{"hidden_size": 640, "head_dim": 64, "hidden_act": "swiglu", "norm_eps": 1e-05, "decay_fraction": 0.451, "train_tokens": 1178000000}
Each number is 50 + 12 x the weight over its row's rms, rounded and kept within 0 to 99. Layers, rows and columns count from 0. The size before them is the row's rms in percent of the matrix's.

# layer 4 MLP gate, 1280x640, rms 0.119, rows 506-542, columns 512-575
101:63 61 26 50 34 43 50 54 60 43 56 48 61 37 35 82 45 35 48 59 41 49 55 41 51 57 68 59 54 40 54 47 45 63 64 48 41 48 42 33 55 39 46 34 61 72 51 49 40 39 66 52 54 33 26 86 41 47 72 49 54 58 44 49
101:44 43 41 47 47 41 45 62 60 55 41 46 53 48 56 57 44 31 54 38 66 52 27 52 55 57 68 58 35 58 61 38 49 35 52 54 38 39 39 26 70 36 41 56 30 39 65 47 61 53 47 60 40 38 48 71 49 41 39 72 55 35 62 45
099:61 55 47 56 42 58 43 61 40 48 58 42 44 37 76 40 52 60 31 63 37 38 46 45 58 52 67 55 66 38 48 52 43 31 59 41 52 64 37 57 38 35 50 51 48 53 61 56 50 43 15 61 51 52 32 40 71 30 47 49 52 39 53 35
099:48 42 47 29 32 52 47 39 53 49 37 48 65 30 68 37 46 44 62 51 35 35 63 53 44 43 62 70 43 49 49 69 66 53 28 67 35 80 43 34 50 74 61 39 49 51 60 47 69 44 39 33 70 45 45 69 64 47 51 60 53 64 39 50
104:46 42 54 39 44 62 59 49 64 56 59 64 78 41 29 43 44 35 36 48 57 60 60 47 66 56 46 49 40 49 51 57 50 48 54 31 40 58 46 70 57 47 45 47 50 50 35 48 49 51 56 51 39 66 41 58 78 46 48 58 53 43 67 74
124:39 20 55 66 36 58 57 53 54 61 43 52 42 59 43 51 60 58 23 49 52 35 80 50 54 41 79 53 49 57 58 39 66 39 46 42 74 45 49 51 45 75 59 50 41 71 56 46 47 42 45 62 53 66 55 54 63 65 65 61 49 55 68 47
110:65 48 59 62 40 56 51 54 64 48 58 40 25 27 45 62 35 18 46 37 63 37 48 65 40 44 38 75 39 65 62 46 48 70 43 44 62 35 64 39 38 42 51 44 28 61 29 63 40 52 64 47 25 59 42 55 65 64 44 56 31 67 41 44
106:45 46 68 43 60 64 44 55 71 57 40 61 47 50 69 54 51 60 33 47 42 39 38 67 58 47 43 40 60 34 24 63 45 56 57 51 43 52 73 34 31 38 40 70 69 47 55 61 41 41 63 17 42 41 32 37 36 50 61 39 56 40 39 60
095:59 40 34 46 50 29 36 36 71 68 65 54 65 46 43 66 38 43 57 46 69 44 52 53 80 56 58 33 59 62 50 55 38 48 53 41 28 75 70 44 53 30 60 48 53 47 34 64 65 44 14 36 68 42 62 39 74 52 73 53 38 43 47 82
104:30 48 42 44 43 49 36 42 52 85 39 47 63 59 44 42 54 39 36 64 66 48 26 31 47 49 64 48 62 28 77 39 55 51 43 43 52 53 40 42 69 44 47 52 36 22 46 51 44 46 46 53 47 34 42 47 46 42 50 51 55 41 63 34
098:40 54 54 41 47 56 43 53 68 52 62 54 48 59 64 59 52 45 38 41 59 54 50 54 34 46 38 53 51 58 50 57 56 54 28 56 59 49 35 45 44 41 68 44 24 47 52 33 48 58 67 43 39 48 58 52 48 54 49 52 59 40 61 57
097:26 51 51 60 67 78 52 46 61 61 48 50 36 35 51 70 26 51 39 40 34 35 39 30 51 16 50 37 59 56 48 57 39 48 46 49 39 66 64 48 36 46 51 51 54 46 16 33 55 55 55 74 36 74 59 48 51 54 51 49 55 64 37 40
099:57 33 68 55 36 49 45 54 52 47 28 53 28 42 51 48 52 65 52 56 51 49 62 27 57 37 30 37 40 55 52 55 65 39 43 68 71 63 47 68 57 67 37 42 44 48 50 35 44 27 49 13 57 30 44 45 53 49 70 49 41 40 55 52
098:56 55 48 43 55 47 52 63 50 40 41 28 33 61 65 43 33 45 29 46 56 59 50 36 45 62 46 45 59 60 49 76 55 55 47 38 45 43 54 45 31 57 33 44 57 59 42 49 64 37 62 58 54 35 56 61 58 35 52 58 59 44 58 59
102:46 61 52 47 31 40 34 50 52 41 43 50 35 47 52 42 54 68 42 46 54 41 29 63 41 60 41 49 77 30 26 53 49 62 38 37 30 47 48 52 66 50 37 46 32 59 28 32 56 45 69 48 20 45 66 33 45 41 59 50 55 21 47 52
093:56 37 32 44 50 33 65 55 69 40 70 54 68 42 50 56 45 72 44 40 61 40 47 11 56 58 58 41 49 40 40 41 45 47 54 29 35 62 36 47 34 55 56 43 24 48 44 68 58 58 53 58 21 53 64 60 45 50 58 33 56 48 55 46
094:48 45 59 78 62 30 67 31 70 75 64 55 65 49 52 59 64 35 46 62 37 50 42 41 50 35 39 52 62 29 44 50 74 34 50 52 54 49 41 39 38 44 51 48 51 69 67 68 52 56 75 51 48 55 53 68 50 33 57 48 40 31 47 49
104:48 31 48 54 31 47 67 49 45 59 30 47 53 46 50 40 53 63 31 45 38 32 32 58 62 42 64 48 45 48 55 28 36 54 52 70 42 64 26 45 42 57 48 51 60 29 57 26 33 44 60 59 46 25 51 57 63 54 39 40 49 35 43 68
101:75 57 41 41 44 40 72 55 42 50 44 48 59 38 30 67 40 56 52 52 65 50 63 36 67 37 45 52 43 32 63 50 36 47 60 56 42 48 79 36 47 34 55 62 43 52 35 59 39 59 50 56 61 52 66 57 41 55 58 46 68 60 37 43
110:57 72 39 40 60 61 54 56 84 47 69 41 45 49 71 67 60 38 48 64 29 56 39 80 46 59 53 79 46 53 45 39 42 38 62 61 46 53 51 62 48 59 45 71 53 35 52 46 42 23 42 80 43 64 53 42 47 74 58 47 41 35 51 69
104:56 35 43 46 45 44 52 51 29 32 36 54 37 58 55 51 39 43 57 16 61 39 31 72 62 44 34 38 60 44 52 30 45 36 42 60 47 58 61 53 47 65 51 55 29 46 47 23 43 71 49 59 52 47 83 25 43 42 32 58 62 53 47 61
100:77 60 53 76 46 34 68 51 47 53 25 43 30 32 57 52 39 59 50 51 79 53 57 55 40 65 43 52 62 40 52 46 46 45 50 50 38 31 48 91 53 77 68 69 36 44 26 40 50 36 52 59 34 53 63 44 29 49 64 38 30 44 41 42
101:40 43 49 74 54 48 57 37 57 32 34 52 50 51 57 52 44 55 47 41 54 28 59 48 52 32 49 41 51 59 49 48 59 35 52 37 41 44 44 45 45 71 56 56 43 51 52 52 70 58 47 46 37 60 50 66 34 54 53 44 60 43 40 43
095:55 36 58 49 60 51 57 71 38 49 44 49 72 39 36 49 55 49 62 65 31 54 60 38 49 67 56 41 40 50 42 66 68 47 43 64 55 55 55 36 51 49 47 33 46 32 45 39 41 71 32 57 50 49 67 39 49 29 48 58 46 60 45 82
099:39 52 08 47 60 52 56 52 67 40 67 37 56 51 31 57 62 47 49 73 53 55 55 43 38 55 56 54 37 47 36 70 40 19 64 42 37 39 42 42 59 40 59 63 48 49 39 34 69 56 78 55 49 52 68 43 63 40 45 63 63 59 62 50
093:34 60 41 53 58 70 47 54 46 51 51 48 66 40 68 63 50 45 50 70 35 57 59 63 39 31 60 62 49 48 67 40 62 53 55 67 60 50 38 56 69 50 18 39 35 50 59 48 51 51 56 44 40 43 51 37 48 60 71 35 43 39 56 60
101:45 50 45 52 40 45 38 52 55 57 27 43 53 41 32 48 64 60 70 51 58 52 42 72 41 37 59 35 34 65 64 39 37 58 63 69 54 40 27 55 54 32 54 62 35 48 39 46 51 69 44 45 31 53 55 59 64 58 48 37 66 42 32 48
101:54 53 55 36 31 54 58 68 52 74 42 55 43 67 40 57 39 49 52 37 55 56 66 65 40 55 46 62 56 40 57 48 57 62 72 46 55 53 79 48 48 38 39 73 46 44 60 49 44 44 70 67 46 59 59 64 38 44 57 57 47 41 50 71
108:47 46 51 53 32 57 74 42 38 79 31 47 58 39 56 59 45 63 52 53 35 49 48 50 34 58 41 49 44 34 52 46 41 48 20 48 64 24 59 34 55 40 56 43 45 54 49 57 32 39 48 50 40 45 42 69 52 28 53 45 63 48 30 48
096:28 56 51 54 52 56 52 31 66 41 58 52 47 35 36 59 74 59 69 51 16 41 47 54 41 27 50 47 69 45 45 63 59 75 43 52 34 59 63 68 47 47 72 42 49 50 69 55 47 48 34 52 60 73 47 40 49 70 58 29 45 65 54 36
098:34 61 67 43 28 56 45 58 80 61 40 47 51 32 72 61 45 37 53 44 28 70 62 44 46 41 86 68 48 55 49 47 67 60 69 35 48 59 34 35 79 43 37 69 56 54 45 50 41 68 47 54 60 58 52 45 42 47 51 65 26 65 50 34
098:57 45 45 54 45 57 57 23 61 54 49 39 42 37 77 45 38 72 64 47 42 45 44 30 38 69 38 44 30 58 70 41 49 37 61 53 71 34 54 71 63 46 37 43 30 57 62 34 46 70 38 53 28 37 37 42 33 50 63 48 44 52 55 57
100:59 40 49 51 45 39 64 56 35 53 49 43 54 36 59 40 37 68 35 38 44 62 57 37 56 44 46 53 79 52 50 59 47 44 47 47 48 58 37 41 34 67 49 55 49 42 66 51 38 51 41 55 57 58 53 50 42 69 49 68 41 49 36 40
101:40 47 55 55 58 59 50 41 52 40 59 66 67 52 34 47 70 57 78 61 49 37 50 40 43 52 57 46 59 42 47 64 40 28 60 63 60 51 15 60 47 70 43 86 48 24 55 59 31 67 51 59 57 62 59 31 57 49 36 70 50 47 57 40
115:45 33 39 54 43 51 44 48 80 56 40 50 48 57 52 36 27 47 57 66 46 57 53 49 57 60 47 31 53 48 58 44 59 48 47 51 36 49 56 80 29 40 45 63 27 49 31 48 60 57 73 59 51 56 47 74 49 57 64 69 50 44 52 57
100:55 47 62 40 40 40 48 55 62 45 61 68 53 61 71 49 44 40 51 55 53 62 45 35 58 53 44 40 47 40 74 49 41 65 59 74 35 41 64 76 64 42 66 48 56 37 47 58 66 30 48 11 38 52 54 71 72 68 52 34 42 46 43 46
099:50 31 50 42 59 59 40 57 49 47 39 53 43 75 53 39 41 55 50 38 55 41 35 63 37 78 28 43 42 59 58 30 62 47 43 66 57 41 40 46 49 67 47 52 56 48 50 45 53 50 23 58 34 35 37 56 40 47 48 73 58 49 47 38
# layer 4 MLP up, 1280x640, rms 0.129, rows 506-541, columns 512-575
104:53 52 63 46 30 39 28 56 46 59 62 48 54 46 39 58 47 53 51 40 25 28 49 53 54 46 68 45 43 44 43 63 52 45 53 59 44 50 31 58 54 51 61 41 41 45 39 31 43 25 60 48 67 49 44 58 50 70 47 27 42 42 62 56
101:73 30 60 51 62 48 45 78 53 42 51 36 59 52 43 33 51 19 23 45 58 40 55 40 77 44 58 58 23 25 52 65 69 60 51 61 64 56 44 52 62 70 62 57 36 54 73 53 51 70 33 41 52 56 48 64 72 45 38 49 51 39 63 60
103:57 34 37 67 25 40 63 65 62 45 25 40 67 41 38 54 33 39 71 45 45 40 28 49 39 36 42 44 60 41 60 47 78 47 40 49 55 57 38 53 60 60 34 48 52 50 40 46 39 56 48 47 54 39 46 49 60 37 39 65 34 29 39 49
095:51 75 72 30 52 55 50 66 73 48 36 55 58 38 60 58 49 60 45 58 42 58 67 54 60 50 51 64 54 34 45 37 27 43 48 63 65 41 58 49 49 59 57 31 48 43 53 50 26 37 43 71 47 43 49 42 93 56 36 50 72 43 48 55
108:42 36 53 46 47 56 47 48 16 33 32 30 52 43 34 65 44 68 54 57 45 46 36 57 98 57 41 60 40 39 57 52 42 45 48 47 55 81 74 63 40 49 76 68 41 64 62 44 43 67 59 55 64 47 53 50 26 63 35 54 52 41 62 38
130:55 59 54 50 67 49 52 37 28 40 60 42 54 32 45 62 54 60 73 46 34 62 36 60 54 44 53 32 42 52 38 62 52 56 49 44 55 52 47 55 44 45 29 65 64 58 37 52 55 63 63 46 47 55 50 70 52 53 60 31 42 49 19 45
106:66 43 43 71 45 50 45 28 52 38 57 63 37 35 66 06 58 59 66 67 37 46 48 38 48 38 64 53 54 41 48 54 36 44 44 50 52 47 66 39 78 47 75 51 42 67 25 40 34 60 56 40 53 33 51 59 57 60 63 43 50 41 34 63
109:40 30 69 61 59 47 61 65 52 53 41 45 55 55 72 35 48 51 45 22 37 62 32 53 72 43 56 60 65 58 48 53 36 49 47 47 59 49 61 59 30 48 58 44 26 57 57 57 32 56 54 56 24 44 46 45 53 52 52 51 52 42 44 47
096:39 40 39 34 26 50 59 69 41 63 39 45 50 52 36 51 52 51 62 46 41 52 57 32 36 64 32 43 66 42 61 70 51 54 51 47 50 61 24 48 48 66 56 52 57 57 60 49 52 62 52 49 47 52 68 45 44 59 64 50 46 54 71 61
104:54 55 44 40 39 44 61 55 60 28 59 21 43 62 52 37 29 55 49 51 67 76 63 66 48 62 50 40 34 42 51 67 48 45 32 62 70 44 51 73 57 60 34 42 63 51 60 50 56 67 53 47 51 47 52 29 44 64 51 52 51 56 39 46
098:52 53 40 40 46 71 51 49 69 51 54 57 45 37 40 45 59 31 56 66 40 61 33 44 37 57 47 53 50 60 59 31 29 40 45 45 54 57 59 61 51 42 49 46 57 41 57 44 48 54 56 43 43 58 65 62 58 55 35 37 34 41 55 51
095:40 37 69 37 42 56 36 48 25 61 35 46 72 47 52 43 62 42 52 50 62 38 66 47 33 62 60 61 51 38 42 56 46 46 58 57 52 51 69 51 51 48 42 63 56 52 55 53 47 40 50 57 44 33 61 59 38 45 50 56 52 54 44 68
103:47 45 63 55 36 07 62 41 39 38 41 58 51 55 41 54 52 46 48 23 46 62 48 73 50 33 55 66 59 42 64 78 49 52 77 58 56 60 36 43 43 48 58 44 56 40 58 46 57 55 58 29 36 48 45 49 37 68 65 76 38 47 55 57
091:61 47 44 24 53 45 39 47 57 71 41 50 52 40 56 46 56 51 32 47 40 62 50 50 53 60 34 65 60 59 41 36 54 32 52 25 44 52 44 35 59 64 69 60 55 69 62 33 56 28 62 64 49 48 21 27 60 45 51 48 37 52 56 28
102:49 55 59 58 48 47 49 59 51 44 54 41 41 50 39 41 52 38 46 44 46 63 37 77 62 35 48 49 67 43 43 45 32 51 49 53 55 50 49 53 27 41 55 50 57 32 44 51 64 42 35 45 45 49 66 40 47 25 37 47 51 87 43 37
095:53 23 59 56 70 33 58 65 35 46 62 55 60 47 44 19 46 57 47 41 48 26 41 51 36 58 56 62 50 47 59 25 44 30 50 66 70 62 37 71 27 47 60 34 40 46 44 65 35 60 68 58 32 55 64 42 69 39 42 74 50 30 46 51
099:40 62 38 55 43 48 34 72 46 46 12 52 50 40 75 60 43 49 47 46 46 50 30 22 83 39 55 60 40 50 61 43 18 41 59 46 37 56 62 46 55 42 57 38 44 36 67 55 63 48 72 38 44 59 46 65 52 36 69 46 51 55 43 54
102:49 38 47 62 58 22 47 29 48 58 68 39 52 50 63 33 55 41 60 52 33 45 54 39 60 57 68 42 47 42 27 59 54 50 55 64 40 74 64 65 53 50 66 54 60 41 60 46 44 47 56 41 79 51 51 51 59 43 33 32 60 43 43 49
096:48 51 43 53 52 35 56 41 62 32 45 53 43 53 27 32 58 26 60 47 46 58 39 49 41 44 53 52 54 64 48 42 47 66 56 53 43 59 52 51 63 75 48 55 60 73 61 47 65 39 46 40 49 68 36 55 38 50 49 60 56 37 46 32
106:52 58 46 48 32 32 50 42 34 34 31 32 67 39 54 46 49 59 46 26 63 62 30 32 54 48 62 61 50 67 59 33 48 68 32 54 33 39 60 45 53 66 51 47 44 55 49 80 49 68 43 52 44 44 34 60 55 49 45 60 53 63 45 53
103:48 48 58 51 62 53 41 46 36 51 41 43 55 44 52 45 51 44 50 47 54 59 48 51 41 55 43 28 56 63 46 57 65 41 29 46 24 47 57 19 09 49 44 47 47 50 50 43 41 71 41 44 43 32 55 37 34 41 48 61 66 60 38 43
101:55 40 56 46 62 32 49 35 55 41 56 43 58 64 63 50 50 67 59 39 35 54 58 57 58 43 48 66 36 58 51 59 50 42 47 56 53 46 61 53 36 65 52 36 54 52 38 45 35 26 33 41 44 47 46 47 51 45 50 53 59 58 65 58
103:64 65 37 52 43 68 60 71 36 44 69 56 47 44 57 31 60 46 68 40 45 45 45 42 32 57 47 25 41 65 39 47 53 49 34 66 46 38 66 58 46 60 32 66 53 37 55 56 59 55 63 53 44 50 66 54 66 36 74 57 61 55 42 37
099:47 72 38 36 37 43 38 57 47 73 51 64 42 53 42 34 91 48 32 58 59 43 67 64 45 40 26 51 51 45 64 42 45 41 42 56 45 65 50 58 46 44 83 58 42 18 41 45 43 52 40 52 55 68 44 43 60 49 34 41 47 35 83 47
102:49 40 37 38 58 39 49 55 49 68 42 57 59 70 54 52 64 51 49 49 47 45 38 56 55 54 48 52 38 31 48 57 49 62 43 43 64 45 56 57 51 53 27 43 48 46 38 45 48 35 32 42 40 53 37 60 53 49 58 55 61 51 38 31
092:41 64 44 41 58 43 33 26 36 45 54 37 64 36 74 32 47 41 42 29 62 38 50 60 55 55 30 54 48 35 54 46 40 54 57 29 70 61 37 63 36 43 46 54 60 41 28 48 87 50 50 44 36 60 40 56 48 64 44 52 45 76 71 72
096:44 39 53 41 55 37 52 62 33 48 62 21 50 50 57 57 56 51 52 42 58 58 46 51 39 47 53 67 47 59 55 56 49 38 61 50 35 60 33 47 54 45 36 36 49 45 35 48 53 49 52 48 27 56 55 53 39 51 64 62 43 68 46 62
099:55 47 57 72 42 52 45 60 42 56 63 66 65 14 62 49 46 34 70 56 55 44 33 60 41 49 61 20 36 60 60 63 46 49 50 35 44 59 26 61 49 49 40 62 54 47 51 74 48 32 48 45 35 55 51 44 41 59 47 44 38 81 57 38
108:46 48 58 62 68 43 50 68 13 40 69 73 53 52 51 41 57 38 54 50 58 41 56 57 66 49 61 52 49 50 46 55 51 44 47 45 59 18 55 42 53 63 65 46 37 42 63 76 40 56 59 34 48 41 50 35 56 29 48 64 31 46 20 78
100:34 52 42 52 21 49 53 70 22 30 53 49 49 42 60 43 64 49 40 46 62 55 58 45 32 64 38 51 46 45 55 38 31 63 30 42 38 55 22 43 62 42 56 57 40 42 34 46 69 60 19 47 39 55 47 55 56 54 38 60 30 51 35 49
102:41 58 51 52 44 24 26 50 72 43 26 49 40 56 56 61 57 67 61 60 54 53 59 61 71 29 59 65 51 54 77 51 65 24 55 52 48 51 33 57 69 55 28 68 52 35 75 45 57 57 34 59 39 59 60 36 28 36 52 50 47 46 42 54
101:54 48 64 48 39 77 53 48 44 23 78 50 45 50 45 29 51 45 48 34 66 57 67 50 40 51 60 27 36 81 59 49 60 27 51 38 41 45 42 56 54 33 53 53 53 40 62 41 43 51 44 41 44 48 65 43 45 56 60 49 41 60 54 82
102:51 38 81 72 41 50 34 55 56 52 42 63 56 52 61 66 19 33 44 26 32 44 39 41 40 49 45 56 50 39 70 53 50 50 36 69 52 36 63 69 49 23 63 59 62 54 61 55 39 44 35 65 47 46 67 46 32 54 67 10 29 62 54 76
100:51 57 49 44 40 53 58 50 30 52 64 33 32 58 52 43 50 38 46 50 33 59 47 67 55 49 52 42 33 46 45 56 54 51 71 54 68 23 43 46 63 58 73 44 53 57 57 42 53 47 54 34 33 50 69 57 45 48 52 37 34 58 57 62
124:59 71 67 47 52 35 43 46 40 58 47 51 58 42 60 60 37 30 45 64 62 36 30 49 43 39 66 43 53 44 67 47 49 66 61 49 48 43 75 37 53 54 59 40 48 51 54 57 42 62 43 56 30 64 57 22 51 47 40 52 55 33 60 50
105:46 36 62 42 47 51 61 53 32 51 73 56 54 51 49 36 34 64 54 46 44 38 69 55 59 66 58 50 48 50 54 67 61 52 32 52 59 66 49 46 58 52 65 40 35 41 34 37 54 51 71 58 47 54 55 36 32 45 38 46 37 54 49 44
# layer 4 MLP down (transposed), 1280x640, rms 0.0616, rows 506-541, columns 512-575
095:57 31 44 43 50 46 55 55 52 53 25 40 40 49 70 44 48 49 50 57 46 50 43 54 40 34 60 34 44 67 41 57 32 22 40 21 70 46 47 19 45 44 41 61 45 34 42 41 30 43 63 60 52 61 54 42 37 43 53 70 54 59 56 65
098:54 46 41 64 54 38 76 70 57 66 76 41 66 41 41 43 56 41 58 49 31 55 35 51 54 34 50 43 51 49 42 49 48 51 52 57 34 47 44 55 51 69 65 57 28 54 69 23 45 49 46 48 45 53 37 43 39 63 62 45 51 75 44 47
106:48 46 27 70 40 43 41 49 61 55 31 42 68 48 49 45 44 57 66 47 25 45 48 36 52 69 50 46 59 47 61 45 58 41 58 29 63 59 45 52 54 54 56 37 38 40 48 58 40 51 53 40 35 50 40 58 39 59 52 70 44 56 61 37
098:54 29 50 58 54 28 64 50 38 55 57 47 70 52 35 49 46 61 34 47 63 70 61 60 35 40 49 70 29 28 65 34 47 53 38 61 59 49 59 52 44 52 36 36 37 26 57 59 37 48 51 54 69 36 41 36 56 26 39 52 43 53 45 63
105:51 47 51 37 54 53 45 50 56 60 65 42 71 43 37 32 68 54 73 58 63 53 51 50 58 53 58 57 51 50 36 44 37 42 59 52 59 63 53 27 56 51 43 54 49 68 64 45 41 39 58 57 37 65 59 58 50 37 58 41 60 50 64 44
124:43 69 44 63 56 58 56 56 74 45 59 42 58 48 47 52 39 41 49 50 60 47 35 64 66 65 67 51 61 27 50 62 56 69 55 21 48 45 32 42 45 61 48 57 55 52 37 59 58 72 41 70 39 59 65 58 56 65 38 63 51 67 46 46
099:32 51 52 52 63 50 51 67 51 52 45 53 37 39 50 54 66 36 33 55 48 53 43 64 51 61 54 40 48 50 57 63 54 59 35 67 40 53 28 54 43 54 62 73 69 41 67 62 41 53 56 39 38 41 76 32 49 59 61 50 67 36 63 34
102:67 54 33 33 53 54 63 41 41 39 42 64 39 41 52 44 44 68 58 36 46 62 72 49 58 39 72 60 35 57 67 44 46 55 39 43 41 29 40 49 50 37 37 40 63 57 55 33 55 64 51 27 50 54 45 35 57 38 42 46 56 53 47 56
098:43 42 36 56 49 26 39 63 46 31 60 42 56 32 47 62 37 40 56 26 27 43 63 50 34 50 58 59 53 54 49 65 57 45 30 75 33 66 50 57 43 56 41 31 35 29 60 41 54 41 57 63 35 48 36 49 56 34 47 53 66 49 55 41
102:80 57 60 69 53 48 54 47 57 47 52 21 38 48 45 66 68 41 41 63 49 43 58 57 59 52 60 49 60 24 26 41 34 57 52 46 45 58 45 54 58 48 33 48 52 42 58 44 41 56 52 41 47 36 62 64 38 33 52 48 53 74 66 47
100:63 52 68 45 71 46 57 47 73 41 54 50 34 48 35 58 41 62 43 18 46 30 41 65 37 61 39 58 57 69 44 47 51 31 51 48 55 30 56 60 54 54 49 48 65 60 41 50 55 43 56 66 42 46 47 39 63 60 32 50 30 28 23 38
095:50 50 46 44 56 50 49 40 44 31 39 58 40 55 55 49 62 47 72 56 42 43 64 52 54 40 55 36 38 53 49 75 66 68 66 62 70 60 63 54 37 50 54 47 53 49 48 57 40 57 62 64 66 50 41 42 65 51 67 69 47 46 46 34
100:47 56 55 48 46 42 60 57 72 52 36 59 36 25 46 47 53 64 31 43 61 62 32 41 45 38 57 51 55 54 35 42 42 54 48 65 59 68 62 30 66 63 70 44 42 29 47 45 34 61 58 43 51 53 59 42 38 60 42 41 35 63 44 64
095:53 57 10 33 48 78 52 30 52 55 39 52 54 58 48 33 49 62 22 46 52 43 45 44 32 42 71 65 75 61 37 34 61 65 28 26 38 51 71 71 45 71 39 63 46 58 49 36 46 65 56 74 45 44 55 58 44 60 60 65 60 39 55 61
095:50 53 68 51 58 55 39 61 39 44 29 56 29 44 45 61 44 47 57 66 44 59 55 11 32 33 41 56 39 41 56 49 60 63 32 57 65 38 48 61 48 52 37 58 45 52 45 39 36 52 37 45 63 45 37 65 39 43 48 45 66 64 62 48
099:30 50 60 34 66 79 60 36 48 58 38 55 56 30 37 60 63 57 42 51 29 39 40 59 39 57 57 56 33 41 30 22 43 57 40 55 56 58 47 52 43 60 46 77 68 50 49 83 74 41 54 42 58 62 49 62 50 46 56 54 46 48 44 38
099:38 41 25 66 60 45 48 64 35 79 54 54 65 34 24 61 50 60 50 31 47 50 34 33 42 54 48 42 30 51 34 67 36 36 42 53 63 44 49 78 63 64 51 58 42 49 54 42 46 68 43 74 50 57 49 43 34 52 43 52 50 47 49 55
105:37 57 43 55 49 57 54 52 55 61 37 43 60 50 70 53 67 76 42 22 66 46 48 36 56 50 61 41 70 23 61 41 41 26 37 65 63 52 41 66 49 48 56 34 46 25 54 56 44 71 65 52 69 52 68 63 69 60 43 41 61 47 51 45
100:35 50 35 25 59 44 77 40 57 77 44 54 57 43 68 29 57 53 62 63 25 69 40 57 75 49 45 69 49 29 51 59 53 40 57 66 49 72 55 45 41 59 31 33 58 62 52 46 39 51 68 62 42 55 51 76 60 41 53 61 55 51 51 48
108:47 38 40 64 45 58 74 62 35 27 49 46 59 43 53 62 54 48 81 56 55 74 55 49 43 60 53 38 38 69 46 59 53 63 56 34 47 68 61 20 63 53 74 41 49 53 52 39 67 64 58 45 36 61 64 41 57 53 55 45 39 51 60 60
097:29 38 54 56 54 61 42 56 52 46 68 43 75 51 52 46 62 51 21 61 46 41 54 50 57 57 50 52 64 35 34 67 28 51 43 33 46 68 42 39 32 52 59 58 46 51 55 51 45 66 54 43 52 45 36 36 52 51 47 49 69 57 47 47
102:70 51 53 50 58 37 38 70 53 54 47 54 50 53 53 57 43 37 54 57 53 24 43 59 12 34 67 54 57 64 60 52 53 40 53 41 37 48 46 38 49 57 77 51 38 44 69 53 67 51 50 68 53 54 60 46 60 41 50 51 60 59 34 60
097:36 47 66 49 59 42 54 53 43 54 61 43 48 64 62 73 52 47 59 34 55 64 55 45 65 44 46 45 43 57 48 62 57 53 44 61 45 53 47 60 32 50 71 31 58 50 60 66 45 37 53 26 47 56 46 49 57 41 58 50 51 42 46 66
097:37 47 75 48 54 51 53 57 63 45 44 70 48 76 57 51 99 55 68 55 76 56 54 74 44 49 43 35 53 42 62 60 69 70 50 41 56 42 46 62 33 44 57 27 55 53 52 65 54 46 54 38 65 58 45 48 66 48 61 32 61 55 52 51
101:54 45 64 53 54 67 58 58 47 79 46 53 39 35 59 57 47 43 39 45 32 26 68 68 69 15 51 24 57 67 54 56 34 59 33 55 47 45 61 29 60 46 54 54 49 60 52 55 53 75 47 53 32 49 59 44 49 59 46 39 37 44 46 50
096:62 70 41 42 56 58 41 55 61 63 65 39 40 54 39 53 59 42 43 18 37 23 38 48 51 74 29 51 58 66 40 45 51 71 48 58 65 62 59 62 47 53 60 52 60 64 38 49 41 55 46 59 46 60 45 44 43 69 59 43 54 40 50 43
094:52 53 53 40 58 40 60 32 20 54 45 39 33 52 58 41 43 56 33 47 44 40 54 53 45 56 39 57 56 60 50 52 11 55 51 23 52 72 48 42 63 61 54 55 57 49 52 30 44 23 54 42 65 47 45 24 55 58 35 56 46 64 56 47
100:57 61 70 61 34 55 56 61 64 28 54 59 47 64 65 30 57 58 70 45 60 60 57 65 57 56 45 41 40 46 55 50 62 48 51 39 47 57 46 45 60 50 45 52 49 70 60 50 64 38 52 32 76 25 50 49 54 22 52 48 57 67 49 65
108:67 53 46 53 65 50 60 69 34 60 39 56 38 56 49 61 35 26 52 38 32 57 62 67 43 70 41 55 40 44 61 48 58 50 66 60 51 19 77 56 66 46 61 41 44 31 65 73 39 51 57 71 51 30 30 54 65 57 41 50 67 37 40 45
100:75 28 46 54 31 46 32 36 47 63 44 53 72 45 56 45 62 46 45 44 42 65 61 45 50 13 49 51 49 48 50 68 39 69 56 54 66 47 45 58 50 55 47 45 59 67 27 74 43 57 47 44 55 26 41 48 55 25 71 40 30 62 56 73
102:59 51 51 42 57 36 50 37 50 31 41 40 45 85 35 54 56 47 24 68 65 43 62 41 56 79 55 59 66 62 56 42 85 70 65 46 51 52 46 34 50 44 38 85 55 51 57 43 56 32 56 57 57 64 39 48 43 49 40 51 48 39 48 49
104:52 42 53 55 41 44 31 60 49 58 39 52 36 55 42 60 66 57 51 51 58 30 58 60 63 38 62 48 48 26 38 27 46 37 37 40 39 44 42 66 71 32 40 50 68 42 69 56 69 56 44 12 53 17 34 41 39 68 64 31 38 56 48 41
101:48 42 49 31 27 67 67 56 52 38 40 65 56 47 43 42 51 40 35 72 50 55 41 35 42 31 47 53 63 54 55 65 60 68 46 42 41 42 41 45 45 56 76 49 68 47 49 49 59 48 64 51 52 54 41 66 69 43 71 59 54 54 45 49
102:44 35 42 64 30 51 58 47 35 67 55 58 48 34 67 64 59 78 53 53 45 55 29 51 52 52 45 51 50 65 63 26 46 59 39 48 43 41 48 68 51 63 50 41 58 36 46 62 74 54 69 52 57 38 57 62 38 60 72 44 35 42 34 66
113:63 57 46 49 55 62 73 52 59 57 51 42 43 39 54 45 54 72 57 58 46 50 45 76 41 46 48 77 50 68 67 86 50 54 64 71 40 51 56 43 39 65 49 54 61 48 46 44 34 58 59 47 46 54 34 52 46 52 60 59 52 58 51 64
097:35 77 43 34 45 61 47 29 42 45 45 47 29 44 39 55 50 46 64 41 70 47 61 42 54 42 36 78 53 53 36 51 35 34 53 44 38 41 33 64 53 59 60 54 41 46 68 45 44 60 56 57 45 48 52 52 47 67 51 63 39 44 51 66